Weights of a small transformer language model: untied embeddings, 15018 steps.
Each number is 128 + 24 x the weight over its row's rms, rounded and kept within 0 to 255. Layers, rows and columns count from 0. Numbers have three digits each. The size before them is the row's rms in percent of the matrix's.

# layer 3 MLP up, 1024x256, rms 0.0148, rows 93-503, columns 160-191
101:139157140169145107128078138140113107141094150085143146132097144146136164094122144123117123136107
104:143121099168113125144101093118119119139140118117090135103145149157155104141162137136090097096124
091:123130143124134157122126154141123125135090132121110158134089092129128125137103170091128151145154
099:155133106170163135107093147092127117126110111162110081130133120114127149136131156113132087115142
100:142175120142107144175163144095144097128184132150137124096134141132133169110103124139112149145157
095:135092148072089117136073164111138120138141087106099170163100128105121131164102118118102175076108
101:135100132111088125149085130151102130129123118112092164126156096122130081110115153147136178125142
092:146089053081156131075181125155101120115133115068119120127138100108130134109100125151112157127107
092:102133103141085134156110089127159123126104150142122156084170151166097156127092128128102138131118
099:130090163116146104164162087148092155117140109124136128121178151135118149106153125106101129103103
103:145095124138136158128110180149126167112089145126135151135155106167140124129133147144113090166094
098:108131109139136134097063155122094130116104111159113190126121140160163174125169155099130123109077
088:143176125078157158093128136130122145124113117114176108108153150136127151131124158110132116111056
092:142154124091112115112093083129105142139104114156146133141093107150138086136136163108119116098130
105:169094100161169138145152136110111150127135121103125133136126141080123116127134088122121134112085
103:131107079114156108126151125133122143133108095131151171143143093163154119143121154149142140105116
093:106131093115113140148168089119125127120107132128114154122154122088140129131132114138156123161132
100:082183114074135137095135134113135089120189159149158126135115135114119141112117192118124111138129
092:095120124143172125138061130105132104109073118127102110129114102120142174147153161099135154128110
087:134141125109131153153114158107112152131075132119109137135082141141119166100143112145091096113105
104:176097134167174124136159148126149105130098153133122143140133147114118142144117093130102135107174
092:141119114137156127135135146107121136113111169149134120121154120126124133110077112091114140173126
102:142130165133130139147133144152115129110202135129133098113135155107162123147173133103131111169140
090:172085142095096146146130127076136151139137116114132165126136172075093098154102135153127141108155
105:147119146094110125136096136175109130128094142098126142112142126130129111143152138101148129123160
099:177103135094120137139172081091088124125140121121158110116137130078124097120133120168125128123157
102:152126096153131138144144148109129147126108094177110129131145149124097143134111130124132111125107
101:124139123121099116156115127117092159137188122123118141138128138088101094135105152104132145166189
098:093107102113139132107118129158114162132148101119128144127139147130101100173112116127102100101161
102:133156133100105128114182104118110115126139131115142128125123141130151104097113132167144174093123
090:097104154126136162152127094125133103140130097070163116093119149126143151129152119110145134120086
097:122083131108149164097174106119161135128094132125107134111133125165098135125119137143106155137087
098:137106169079122168136133160167149124123120126132153165128153129165170111132151116130137083132136
101:166101138132092161140165155161109139141141124103142124113133132137124125134175134121161092144066
106:109091131158124145164109087143168137133090134140149110155124118134133159124159113101115158122133
092:120115108079131150105129074153112126133168117132115143123167146125129110140131129152158125110150
092:079127159156136135075106105121113133133139135132191128109152116118156116167130105096119099108145
090:164165127145123141098164133122143125133117136155158118121133129118138137077113113156103143113125
099:160123112094139098131094105117130132124117101113165114119094105157162131134148154128130066095133
096:131124176090084123112124141081164155133139147152134132131157179076105162167119130095116115128151
102:108098137179119129113162111127142092128072140151135135114109157124103154126143087158132155104089
101:135060123175119136153123095162134123137115105137086161120142130143126150129137065119117107129110
104:120139150086109141147148134122129141134163131143157126139108155154104140132077139145142115069176
093:100194132149129123121095124130129116111107133172131141136122151169101116112161107122141151157126
089:131144168189149155081071164149123091111095142117111148119088106141126115126119114090130084135109
096:105162118086124133109164085146127132129146146139102119135115102142139105115107173119127135136156
099:101159124111130145132116130111127114121212099148135161121147164167115149110122138143144127158162
096:130128177138120123134104147180133110121135114123063150142129145093121126144120104131111152126130
107:110148132122048147171126090137145128141120123128122190121126129158128117103097180145153117139162
098:113146090089103112135136110116096149133132125133100107131127104125110078139104146113133148138119
085:136106135129129142108127126126161114130164145167128154145131135073114104118143109117114155083140
089:120159146111145126102130140108120106136163085137131107149161156179150080147146150088136108127147
102:187177141150120112072142170126128103135145114133128106130102114140117130098114132162168081120128
102:117110121083179088117161118134146077137162137093162081132164124132110127122141119135113119094111
100:122108160129147116162159122133116126108156140130108136128160129122154144103100119130154167141083
095:114077119209124118194128128140170125116131110162130161148156178156127129137182090148144160125112
095:150153161133103128119131157089143132136130157186172114125106163129139138149138145126127166116122
149:151165130134122132139145121108106113121128105150141116132124131119132130126126155142122119172139
106:116133140113089142132116131132093110125147107141122112143090176128126133143155099141146156065106
091:144148121168090121149158123121125104126150112118113124137119159102124102104102092180144086136183
101:118156180128087154121131115111142119137155173105148138119109086164100130126131122116112152144164
097:105100121081159146117191129120143102134124149142142105132121100161134116106100107127131167135119
105:133092106134179114131170109141119143143111146121174159100156138179169112123144131151130148109103
091:104121127098115114185092102114163129131151108137125153116164182117117131140143118158132125144125
096:065136142134092123118100151097161115124118125180146062121103149101125123129110149082139120147161
094:155145159130112111145100134117138106136162140100107123136133183133143100131159140122112114130132
100:137148185117111139090143121137133114128125112140159102143110131124115113133144109146176049110103
105:151143131104135119152154068109137099142126170135150098102121080138123155109114157117131146143156
107:115123130129139076149103182104115138135104149131095133152131125143128107134103117083123193163085
107:147104117125110142168147101094104145124136085124130122111145155116122144138148153110129121149109
100:141069099137168106088135091146117142120132127117084158117124077092133116131137133157111145100136
097:098155118174169132148127106122146112130062131155172120115114125094146140138140160158139112080142
085:094135115116074121115126109110103131125149131143086181132108145161109083130097148124075107122168
088:164128092129143166150066144122148167137059151167123152131116121136142134119100103140069176128159
097:134091117109157137097117141169146139140159126130118128117135083079149151134109106122125173095102
096:119118135162148115146117123152124107129148118122140136112148128091147054153099107158158097140166
107:074124170094120121091135104118141109123161136121134135142115176128140121138202166106136135150141
101:112079149102143157122127140122148117130129131134105193107138122135108126158156167115121115117170
102:082158146121150136103157145124183093159122123128150139118159138154159150109138092121118101110103
095:106079103145181137130081140132134133120147112087104096144104104124123151146158141087179114119119
103:142140132106147156135184126165097155130171130133150163127156105172145140132101142113132134121120
097:090094144113091146152106136147135127137108105131118152165126137157068096139127113101124122106117
105:133125093133127112097123109093132127123089108129141151123107133121097139141111144142118102119129
118:123108136078141107157168144120117116124156135125151112111165144137141145127102120098114131181098
096:120165079090087123093110170140154127137142142095144122126131157120100132140125126131125092087157
107:167155127114176103148086124150105161138140102096122150127166111061145131126097117152119143155109
093:102145132117154144067126123124149138127132152160125116132132119136121117135131142121119151165098
103:099113146138126130110150125140141121128167161131145094139163141172117132138155086097096119155165
107:123127134135125076150107124126106151135127116137147128105130142143129106127138132100061161136137
095:147137166144106098077075160125108117111116145142106156143082135138133127170142169099116152097157
106:138102083115135116104180098116094125130153157106139111120174105133114121105116115144119108139173
099:166104127080124164111172132068135132130126115114108177137111138091098168126138091142161108091143
099:080092102100108095162162076130124142126184130113104156119159107137133108124132125146100188167129
101:129140102163142139140084102105125091119150094178143139100164154194135128114143117159151118108117
097:182105131078100126116177116123131148131104126110121146141146126080127122121071127145157147103131
097:104106110171123135168080155128165144129160080155122138133115116147133142135138077109144136155091
101:112143124120120100103096113096097077124090151117129101157079135149120130109150080093099154118101
094:132110138153100147140145164128162090129086162113123149125148155158136139119096161116127107092129
086:163100137117123119169042156132134091131120101141116144140114157121113154141131114160180146073167
105:108148122088137090139140147097117107124148126110061122138142082116138130123116136177125140155169
110:146105103125123102179085119139133096133148094131096089141095130138133141160099087111125166098130
099:180102128099159131131121125129153122140108131100116165124146154152130159119121135115102164119084
097:096096148154133109115156081127132117126098127139121120114143135169128118113139156138128120103125
100:136058110097116125141122144135151123133177132092095106129135101090099120147116069127138120121136
098:127136161157149106153087143175109126128156126130122078125197121116131143118129128138146130097158
101:135097118142155151146122131108123098148140130114112106095118151101137126170133095123147086109185
100:146105112123150159120165124158151148137127134108143123122124081150118091176143109150160097128082
103:089122148129121155126106165158132098133084111122115171129098137131149104129144132148165153146128
109:125117123117076122139131155153151106139123165119119086132129140182133117123090101143118117134114
095:120136145170131126146143140098143128139121095134132144118122156097132148101091095137094134100122
092:127111088115120130110178138093154085117086143136157135102127157124136191137146135139130129121121
101:152105113145123135136170088113138156139093127142131127108116124128127118122149090176159149140109
095:125101128134126157119100126171125131116085137110119129158116154158149143122141085101102082110067
094:146113109125145153116061136155097162119075108120130156141144100143119131109107106078092122102091
101:150156139132130132132127148133179184131157117143125141126159140137121149113120139142089152131137
093:145177128150114098147110182121123124143131105146145103128083127123126125103139133166149159142123
102:138150137132095103171107134093109076150130124121142096097088166116137125106089124141130147139168
123:094168097085107133110119149181118086121087132106187115127105164170125123159132147140155090133146
092:156119107062147154114133133109112103116075127084113113120128114168123167114138159141107106140100
095:122141121176086127117142091144126134132111123115165139133124125111121134093080097119154110106191
084:081078111141113144131140119125171097115110125107130118139127176162136129130135064115152125151073
096:148121144138108107107185088094111139154110140119133160132122162116130099149102081112137122127164
099:141115101114140187158149138139167131137141118154100119118155097123101105123129151195145089131145
103:082167148131051127100184130108146119127129157115128123091120129132127114153153136166135119143175
104:138162078091136148122149173139150108130142133136114106116105111149162128128154085127128085163120
099:184125094115161153122134127076136130134117086124131168127105123097133147131129121128133124125183
091:093157139132093146102145104104106111129121149159133121120156114163093120129102129113101145090150
104:144140099122138092115159148117120119133133135119176129112123132172139143121106124184156113144110
098:118102094095142131117141110110139165128163130127179130122176133137131133110149140120076158127131
090:147147154136110177122100138140141094138106102168109185119103143142138143103114120085112131105133
097:146131119146101164120157130113121127147193115114126138104158126104111126130094115151158135149189
094:169117135149070127178129116122124158119128137117119136120165136096108163097120162151112133145135
096:135084151130150118145102089176126127130078130109127169105151145123127125121163134152142139098131
096:152149118117145161097158144159127096142168136133138133127157120132135105126098097125138101106129
097:101106144098064161081158093162144114130081098152130164146158152129125151116130125148147095089129
102:122139116124133129066133159137158123137121154143131117128127098127138117132136152123147142147132
102:121114100105121137133087158088135114125109139152116077147066115166141135148141129116118127115107
096:133139127149109119145093141145084137117115108113131131145150118151139153097120109137141130126139
101:219096117105127167164115140084146115112129097166120162120121148139121168165126124144123116149117
090:136131109165128150144186141085149079128133096161123084105163162157121130120173102168151130193129
091:141120126094133121127107156065106105112125120143152129130124136174146106118120104125114148104110
104:068146099115151115104131119117122115145091139118096157110123086146115096116074147170120167118156
100:117110148102169132085147106138113156119153129118117114145165110103115120145137107096132144179129
100:130123108110110137112074117126134144141114130104144122126145112140128123118109118101121080092156
106:117131129103148119153129188141106097116135120122131120112152149155164139142155132141133156161108
095:111090112142151128139113099094159129139134107149097120145095093151127172104087059125125108096107
104:132121085138090120188140195101106144127152144129155131126129149131131114126106080129102083163126
090:112088110116131139117152110090148116152096093143074093121112091145133114122111095148140111124150
101:151143125122096118185145150132120119122106105114136124132109156133146174100131098143155132121150
092:156120108131111123166064176072101091133171150135101105138171158134133170112106110132144127128139
088:131100147133115086153107128121100145121084118104126123105133123128144145120131116102106154141146
088:126120109128111119123158108172158132117190148131147117118169120118120105151103143099121104161117
113:108153102152141131129073121119123136127080143151157143144099162121127086147159148077144127135103
093:171134111135103145162027120138115154134108129134125126124152132098133178119145115141133137110122
107:086137098127122109103102125085097103107125092131129158119142116162128130120136148146105152124111
099:123131076111132091140148126138073116138103104074139187088151127128130128126110155150152157087157
096:169076159139145131109184135147120116143152109121117128103146124089134131147148151135117123097136
095:148154132089151134139112188157133117124121137148156114162132126107153104128102095127128122141152
102:137107146116134137137136138165133145120114106120104132133106118144125146158114122194119095139164
088:108056149084133129107143154148176136116157117111140093149142145075124132160156110100113140141111
097:161133150136112093150155107129097136128146108109144128124170135100116101128119175137152125132139
096:159109106158144095149147143124088098134130130143148137115126122142147114129096102144135119077149
107:111090109124082139149107143139154191122111163123119163137151153093111125163146135104108134137134
094:039126143112091125098148137130149122142123157078121121094154147117086115126101137135109143146105
100:092139162118125097108152099117124086125140104092126108113167153121134129111155131140121130099090
094:145130159143088124147187120128124106112105138131142143143138137146143168132130152153155123158173
102:131148136111110112153116169134123126134150100147156109131148125141127152116136162105123091126150
100:134106114103142103166107132093125148133109120119128204125156138150128112134152103145107155156104
105:114122131147125109115124111114119121126112151146127114128168125126126115121083107083148121155117
096:143092110108158148124168076151166153142117133110131093140079075110116155133128128125132125179120
104:161130103129139140100122143164131148123136159107148157108132136120145104116141158139111130100119
094:173127117127164116105138096124122114120096143116173149129151125128162135084086119106094121128128
088:097129104146135129151131103136102145126099085159105164120168104161159110131114105137098149159116
091:062131140155120142100132095085149123125071156101096133100095121165120136119157122151121096162125
093:159166137138144122129165149159145134148130103119144128132132133086166115160147115119141119135111
095:127133101136109106098089115111119124122116150121112165110125133135124163122118154088106117136099
096:091130170149163140091112159095147139115137120099112174114129130151125182129141180100123068162142
103:097090178179123152141145129114157107116086147098173075132110137072126152143181116105126103126095
088:135170126072158119085156149103139129135129150141155141120120109146145128101133181129092122129111
101:060143152114105077135094125115083120133158107158146117106111141103116099129117113112141169165092
089:132139121143174092118114144122131153131141142148141139151108141107121101170119138111142166125136
103:158120113106187143150149082167090096130103131131125108172095119125129109158113152140136151107122
095:163091119154129100150164135088151090133134128085133119102116128097145143125105119123121154082145
092:114099151126124130121165120106173171126144129097122121130125079078111131138117125105096111167125
082:125087060148094126131091126081113132135145118129115072135118170158129126150132111095107126123124
095:109096107160106086118091128090140153131108095163110177124139141138103122127103119096107129124109
097:136112116159130114177097121135111173125085096136108100158123112132095114116103125120112166098102
088:151128123122118118127159121134128163131156128101109162102141142126125123134128155153118123095128
086:087091167118124113176129119147142159116125107132084171152144114122132165133143154119111115145151
101:107188127118127130097115077135098134140161117155154145132146133184139082151147169113116125134118
096:139112117118113147144105110141129102135135138122103106129131142119141111180154116105122166136155
092:103132147156139141152149073122166102130100155127139118147102084142114126118137126108128135142104
093:080126153131104123139168115138114154124153121151147109127172181104128126121110125133108172163100
093:078138119202132094117134090124124143115059139148127136107147125101130139140125118111104094129131
097:105094095134152071148102145141123137124120135103093175133164133106146127155113087107118120140132
094:156126149113151150106135134140074135143128113141139144133144138137111087152072101122138102117144
092:097119145125071153096152133084143120131163122132104105125128103099114106124083078110161095190127
106:126124138160165137123143153165110144109053132099102087128126122122124091124163146145133119067108
104:168172156143132103110134105108100124119116140140140141140125135126117155088087129125102134138095
097:158125163111108139124145136122146106147177111126132084149092111132105160105121125128151138136150
093:097120149095176135137149149068121117141156098127098105122115112128144126132158121115119156179075
098:147199153135126119143116130122123147131183104112146140127113107137129135126147151118136127110123
098:092174149150109107119077114073121132138126145113118130102145145132105142137101153126120122111121
104:127075116155122128150142153098117150126139117165099144149153146134118124140105093137130100110092
092:175150076174158137112096114120171145130158151107128105115088099100141171133144145095143118114135
099:141106145099092123127097158115146160118121142098164162136090150118123174137177121107092125138105
091:094105143166124101158137139119170156137134120142099122122110119136129152104159148136150164163117
110:135092116161141129204155090114124143140190093137107085121171082101130150119105114118137144142092
100:159149147139152127165120122082128122145147117183131127123108157070124119137142108159161174129134
102:125132145183152128137142126139126134120081132133153150109122124172113125111134121089103142122122
094:180134150161101138104163144150133121121158137159128116138138123116149118119142146115130089138146
101:154168101134159125125133105130100143132096145089104137128130135103114125126085139123103130113133
096:124106130097166120100101125136099141128145146106176202119157119168150122114109123110082089085133
100:144131112121151133099122130115110128130121112137070110119139143082119144116132121145131170123086
087:116123161162136126122145164127174129113150137105098124133111126130127135138158130143119176175125
105:110123163158161103150139116134126112125123144123125110122118143160132127160140082117121156117081
096:112162138122158118131082131099137119113048143136100093144127106171124149107146140108099149180089
095:125093115128100090098123131128098119128156108110129107140132099118124104147125132080132066112145
107:115180114131121119132091132146163129138103154153120110130121179167152133139113124100135137161123
097:156103158121116127115131120126164123123146142152112105147131111096137105124088146126112134106146
099:139164111157136127127138108131155081133134150121109155116118137114139099126127125170127128096188
093:118206168166144151104138114121101106110143098119101133119160136138130118134119139126133098137119
098:146122128090118174131148160124117144113124118167080142160123165119145136130124111115139102134134
105:050151136090118122110083136093137097135104139165141091113132145127122127108079154120118119140087
096:168086106089110150118113136145116124134124113088169140115151152132161122139136112118124151117170
281:146074104141091123108108103105136079118109143182137087135105118132168132153158142136120111148121
098:137089123122152149127127135148082141134105101108102178136115103187153114134090120152166141082116
095:101134127118126106099134097102141114134105148118154116141108133122152119143088122138136119152158
098:167150105105143150128139106104101129125117114151141173147145104140136138115132154135158151110143
094:079178087105081125126153145115129138129173130129157156106143158180124078126155159127093061109125
104:100157140136141131160061139116150105134134114156132072130107138146113115137159103085117080155122
103:124140117141108154131190154146153115134140141127132084100132141123145143122134115182141089140131
104:117092139129136121171180125092158135138119120170074144153157111144147154165134106126142105126146
095:068114116093154124129126137128141129135182126090123099128150101147149087129117141122085116122099
093:127176131126177128158163080158100115134128108125111136134135092110106120104086110144146135131131
109:126139210108153100139146102087138139131117144127131119143118128101135149139143135101104142119092
096:098122138119104112141098156119151134129117124197078117139146169090124087124113116137104159136149
099:165111120108129152104198114082145104139125149124111128135115118116127115128131125188160130113147
105:155138135125128110165099142096136153106129133179171143134099174154105138104154170123084116146134
092:093090108103148121156157136115141126142170093124103130141074130061173110186114108130144154160147
091:152150157154124102137144114145128123137100130091147113128116116133161126119094119126143172170098
110:219144086108130147126131161137131114143127124135197181136094119139163134119150090140123103070135
105:105156112139108132119116136110114090124093141140142180108112173159176088129111115149136113100117
092:130076128129113118151127133134150093117105108141085100130185154083110124122114099085101133099166
103:126123105110128127147138097125114097122082147111123117136102142098146130128102140119129141113129
102:155122190136117107160124153132130109144124141115092123138111094110140108105114159142149126103165
096:108163082152128129125093090132137109126120141107161093091146125123122136121128129143122086143111
111:139089123088113142174058157116168138120103146109118122143100125154151168127130120117118140115121
089:090105114120182133158160105134145134113143126095101185142140091179120131124139115147135103140148
101:157129132090142104144104149121093123146107120125124142138135162100173144140122104124121130110110
096:138170144127140096140079143173109117131139103107120172107153108111145118137149164133122101143158
099:104127107154186132107177102152138160141132184134156140127139095124130103148109121097118158131150
096:108135105140167144139092119143124138122115122140161136112129098164126158084134110120117120096123
101:149113149127094135110116154100105111140206124150147140142118167141129119136150087106150147132121
107:153131146147099116093122165159094080122134129124155138135113095123137138117067110108134098074157
095:103120170106140114144149090096144153128107126169071125130098141116110115149151146155121204172141
093:142136139135111151135130148103094128110114118120107141147135130075116140129124104095147126145114
105:093103102127151117131103148120119171128117116111104166121138099106121122125151089078110102112090
102:125152107091092139163124151101117104135147136088124063121105130099129167137149117137167130169134
095:160120095117132140111113160155124118120135111131069071173109141105098126111123103080165127102160
095:130158096109125107107124122152128143124103118134137124121121145166127138103124104143124077100120
099:150134138128166127156118134154130139123120156156117154139148132153108146112118136080107152118146
095:159121151098131115117118108102119138116099113119127170137120130130130115130125143162113157116075
096:109150128146139127142073127124120148131146133130130119141127153106138111095088122141111112094099
101:174104152146194136123093124122119134117112086118147088132153111068111157131127137111161141093080
133:099122127114142141130121075126183146147111107142120065142121094137109131115177140140133155112101
107:115122129151101139123112128080139123131109124090135129134109163138130124122108093135090138110104
103:143115092121142119137124124153149129106088140115123162115161146136140170115153137132093145167100
108:092123158135065118088150135102156082130163156114162066112132113130113120143098149087132073118181
105:097153103148135124088155135112148096140140131121163148136121148151151134140119122154155118083133
090:184109100155121134176135117106150116128095116144153173111114168134173150118167155117111115100148
089:149137151120079105081145146149133154129168139136180138144155179130119088127097090111133149135101
091:087117108119153148117099177129163139151126127125112163125100119130132127137167105138123125118076
095:109144092101152138075196143162102107145144108071138159091157112079172108139105171167143122120140
096:157107169165150108152110154109133148134114110093110109148097096118125128121152125151150139108089
109:124137114121110099121117084152151142127122166118129139148141104121099110122137094138087111105174
104:165115128157137138142091177144133081123054134156093137143108149150150150126127129116144125106107
098:154137140171128102125127137148107155124133144124133174157097143102121137140105089121139110090129
100:067096118153135120094135112158136140133142128107104069104122107090127126149145130134134099130114
101:080112122127129122139070148066144100125142118181118136133112155138124091134137100114094127162137
150:105143122095112142180140109125161116134176107137121171112131151189134139132196123121155083153158
112:100116157170125098146135153110072120123120102083120102102147119064117099164125156165148146140113
093:129177123154113147119161159139126127116143132201132126130140153183132157144173143149125103139138
107:107164104140140110104142105101139132117148142076134117110089128104118102144150128162102089131139
101:128100079130130150138103132096151104137117104140098121153114097117126142129141088116149093129154
101:141153099118122153085179133137141101139114107182134176131116110186123115113109141129096090131162
100:109101129102151125119179095155119147125142146129157170123169153146143104128130115100110132139115
095:100092104095124159138065148102100142114096114103096140114108119128108132176111122109148121136140
093:171117139153101150140159118169115119137156127115132112134117177071115133128123125191172139101158
097:145118144107140201152129109130115108119129132166074109153162155118091117120108162137164128146138
096:204154124118108153075128153120118118134133117124147129140109096121154138102146135100126121108171
109:169155124181122124126124147130134109130088146078159136120115144095145136125119096145147098074179
103:137135086120162175167125149131174117147123096153121124106127142186155162108167142152148103152109
092:187133139153156127102141139180141166127150128166157114133157107127157145138145147088132125137121
095:092129112164121160095084155133154095112126133114130140139134123140102143112096153087112090091108
096:115101144145146139141112125115111125133122106106121108106152142151141136147175185126125091129086
102:095117099113106104175126125127135159121128107102084152116119069135136115119099146114118135158125
105:170137084137090119131065133112126131156142125121113135126103116140133105151131139124136107092149
099:122102130178100105137102112150170142117148115152114111110116154096132134138150153132106143096154
098:153097158151136099189079104152093160118136139112078132142143154125129133128129109093115191110127
092:076097127124161151160180152173127156127129140122121132117137121162143096124130113154119153184122
098:122131128137111089118153121081147125145160129127111177124112140135133129131090153059125145097173
103:119111144115100160117150107135117083115094086176074177136106144196131093125148103155128154140130
095:129141144115124122107135182093122090132085127162122104135146134136131148100078113139145112124135
101:168108089120161130154131124131106117118073125128148140136116114167126143104158168114119135160138
105:110159089095122126115123120098105159130137148136157170103122101141140114095084157139087124141102
106:142103164158151129159112156082159156116122132167131115120142124129123149129149093085113118171123
112:095111078114129129063142149114127112130173140138130187115159108139108100126100092126139106112164
090:092112124134109108058136104122137115131099141103113137122090108111111113145161084124096111104111
089:159101119102136116127123122149142111153111117080134149141077128102141115121159163113114145099204
103:139089095154128115140091137123100141115150087158111144126170107114137120148121117057136123111129
101:048139134103128117150106081115148096137118115116121123108105142150119152150156153116143133105143
101:146157144103103123092144078118127089141128151152138148116124116155089157064068143156131144131151
094:097126152146150130130152115108178103118092146149143147118095138156144169149145147086109087125138
100:174112129134128157164144112141156142130151151139146169135136115125119105121102098111106117154127
097:123112147134119118128039114175117129111116156119122133163113123145129145119120121121113124104122
104:089152157112116124059116138129146087140132151108107133107095123140131145159137126155133122156140
101:123090117121060141135089141123129115149095172102162102121125138117125119131128113091130106140169
086:131087130143106115130125141145168142116118160136144087165093154098141141148128123070113132092162
098:114141126147060118099113107164132148136099137095173168098115143130126115161120176098108117124150
088:171131119191119111126130131105074095122136079128112140135166147129122139118112099130150142097120
114:091127157074076159153127152112155144108159105149062168135105138124123137171150127098151124136184
102:151123123102113140186126172113115135132161106092120148086121128057142136133150122183119154151124
091:123127142118135093131108137144072127121105089077093103114127104099143097146111141132141145129107
090:141150102134127156159133092099104094147133087152102167112115133148122127117124135161177119087152
099:104095083113159163106168110133129123136069124133145123117146118113109120127158113130094137093138
145:141113149125175145114125127121103137121111101121128180125135093116134086135144129136139103147113
103:092136100137086127113098132151148152116150143142116111134157126145120140121176126108074114090107
103:131137186137035152121187157109137110124128149114151103105116162148152116145144149154144104168157
098:123116085142137100086105148126144123132143155141115157108114129165134103105138103155089156101120
092:146107138121125164109152112172108136125100133153135154133123124134105160146114111137142116113113
108:157187133107112127116105109091150123118121139128182120145062138113153122139151188143147106114132
096:133167134117092101125097178103117100134136102107160122130094142106137113148136163149138098107152
099:132174082068119159142114127107150112137119139160116139132119113106106198102130136181125121121129
095:117112132142097153125172151162141109146147114099103167143143117181100140115113107124122075146093
101:140180149115101125170206086083123132129163126152125110110134144148092140123138126149114146136126
097:155186132097130145167139138097104113129156127108174094125103136117128151107124129149120152174138
093:118105118136112104134143130099117117128196147126122136106118120111166135127101118107143137122202
101:106124160180125086144115125155130109121091111138107128132148099169131163098127135108152123125107
100:125138167125113120123128133138142119123112162127162181125116143155103148106129163123076118128134
096:150136194162169113102092130123137128134119157135128096128132153115103160117112127096114144097127
104:102118105130133133157181123094130105137131116135069127124126103096136079132136061171146119142124
093:130135086119136137108098107083130110130132118156152131122112121144144172113138139115155125064143
095:132175120116121084113130145155136147119172132122148050170134162128115144105151108110095110145066
095:117150112137126118117186102116166139129114154134114076136118153079155153134123100156150181144120
115:111117144144096106109134138168126159135112149146141128133136136129109129111067108100144164097137
099:081179117144156142108121149129137136126112130145110111144097118148149138107124139141148163136095
108:160129140158145123105140109119115101138090109127102164154098100113137110146145092131143096123170
095:140145137151130125163125124143100140126108098115136170128086142143133131115169125128120132131062
095:129119106116093131126160151106146140139129104119126124117133156126163101139153099145136131151149
093:158148117127147139105154103130110141133111136140161123114144131173128127170115156174140129082149
101:101097137124118130146164129129128154117132126165100136139160136147112124135111122121136171163099
100:112145114139118129115090175114135116120160117130084112134134121167109151086118096145139126094085
103:152149121149122116164102077138124113131132128110163143142101117177132140115172114108136101120105
102:166096126185119140153117134144141177128105133114112146157138145075130116119156065122135164109083
114:050158152106119118129111110135159120141139144155154122135148118120139157136101163109145150142135
102:089093101135135142164121111123113150107122128129110149132163149127098145133122088113109138139098
108:098134105115081137123151103138115117139096124156128135127119166125149083127109136133151167104154
100:160129139119122136112129167128113128136147134129167112129157171110144093144118115136132122099136
108:147127143116184128150119118123097145119130158126095094152145138097137085148123140120126139125114
093:118142112151082111138116134104146115142120118131106155110121154119136126143138099170117176126135
106:124174155100151133127147138154142114154178114136150153119121126170129103150187174134126071122146
103:167164114083082136103110123140110123113126123113146120147094160151152131113128178124138137095193
094:144117119094124097150130098094103101119116089122160129132137150148162159109139138120122122128116
099:118088098154105111141137103149161122131068154151118145133139119131132167150101096133107119099109
103:149107102143129162131131091127163098143097146157161178092107133168139122135152089147104142158165
096:140128075157134122134124115109129160121085146186140136121148113140129125129097099136112089121093
107:117133131121111116087122134104127106124142111162141193134121138148153106108122091137157102141109
108:056125161085120094122129113168105116127137119122123233118117114134116065139097159154132170126145
095:086106126103142139116130117149120117131082148084150150127083108163152156107115092120111167109122
094:124134154077115145088174143102148159126158087128119126123109141109110103130160153145133161153133
086:098120194139118145181151179152133133140088148088094107136091107152133129138123074118110163169144
091:139118135141141147124074094140142132153074101138132150133126111144108147100124149129149159051144
084:098151178112108103142122119144093102115108078133088139131156163150138125128127100144116146124117
098:130162153164098130092096174123138118136138109114153153131072109102162091127126102137123124133160
097:100121153116107135092171111151144122135088150098137138121094117092113152137128171118107119183158
091:109092157097129116179188118104173131129127135086145057121162147089135133118148109114122154145137
100:118141144103108142098119170137106106135155109097108121133115147117150109128111122137167093113135
094:123126125088127118130117145161093186137143148114125157146135113117135116133094112135111128104090
093:114136097136150082162116145131134150110149114164160100086163164069165137136172132114094133152130
099:101123102138114106133071172166106162144110110127104142129123129133099104092085111140120169124073
142:107144166163137074088122142114122062131123155116106100118146151119092171135165171124123134131088
099:169172146130136120111103116135126151136156145130132127142127104173145118114146140126114148117094
099:164121101141142168097086143145133132131064112139170200123107144139161151114086125135130113066178
094:117123150120080142125156137160152134118187127163111126141119159132109096148177114126131119130150
098:109146125147117090133170108095104144122167168123120117130123111132108109117122142115122177116123
087:064139150147079096135110129124126153138147104117148166119135151146157079145134139119092141107137
103:168115122116140149121152151151133142135144144122138209112123062115135102130079126114107131135130
093:123123111152150152069108141137132138121091140100106129124123089106105122169115144128126104097179
100:098096163119090104178156141141133120120163126088058117140165140113129158136166108100135156190144
107:088151099123119130131122161129142119123127117135128105115143108171093136086096117138133149120103
104:160160117122102162090203081161144092148172138152168110134138136168146120114138137104129107105132
100:140114066174150133114078126145099157146078122107147147089149098153145147110109163135098119103103
095:103147146167141162159141138127149083114175134148138120113172131147096137099132133127147095156129
114:138106126116121177130182140151172143128134126166110131144160117129111158129106069180123085130153
099:093100099108172107122202123113135127108114124134126163113160102129129137123097174128127138147175
095:119119146159096125124126128140166099124154121159073120147105103161133145126114123113156112122150
092:135165131132100149137136129107142115125169102149114086145119128105133160136161084136119111202110
153:126082106133143136149162135114167128132095128124122173138074113118124099135150155153140126117137
101:153130120099092121104146122129126142122141137132151112131115117129135119131155142099093136122189
104:144131093124105108110109131169149138134133168150134119135117133170114115149132105083088130133113
107:208129106157139123137148152181107168136102118140154152130146112171150145118117105122158097093107
097:130137126137141152147091132132148114156151125113150145120118148137155151128165140114062116075141
096:104141112121132097134094139091138122130163121087131070133127114062128126148131102090085135130139
094:138126154127149168114095143179095178139130137124180153122145123127137142152127130112119118107102
101:129140150095162110092111141130092121122097108126144148132131107153122142119102143120127102108127
101:112128120094190129142145122136121128124082128119127105136138119156110169118095107130133101147117
100:097110125142163141154130135132116123118103087122110161110123138113130154117115180164150133081145
113:132123134139132139165089110118157110134118117190107112147100136154126153112125111116137131123082
091:090116145136152128140102122123127096133107106133123150089152119129127170164147154150120120112135
092:083137142088056121090125131092127121117174139135116145114133128151094093148113196130115142128151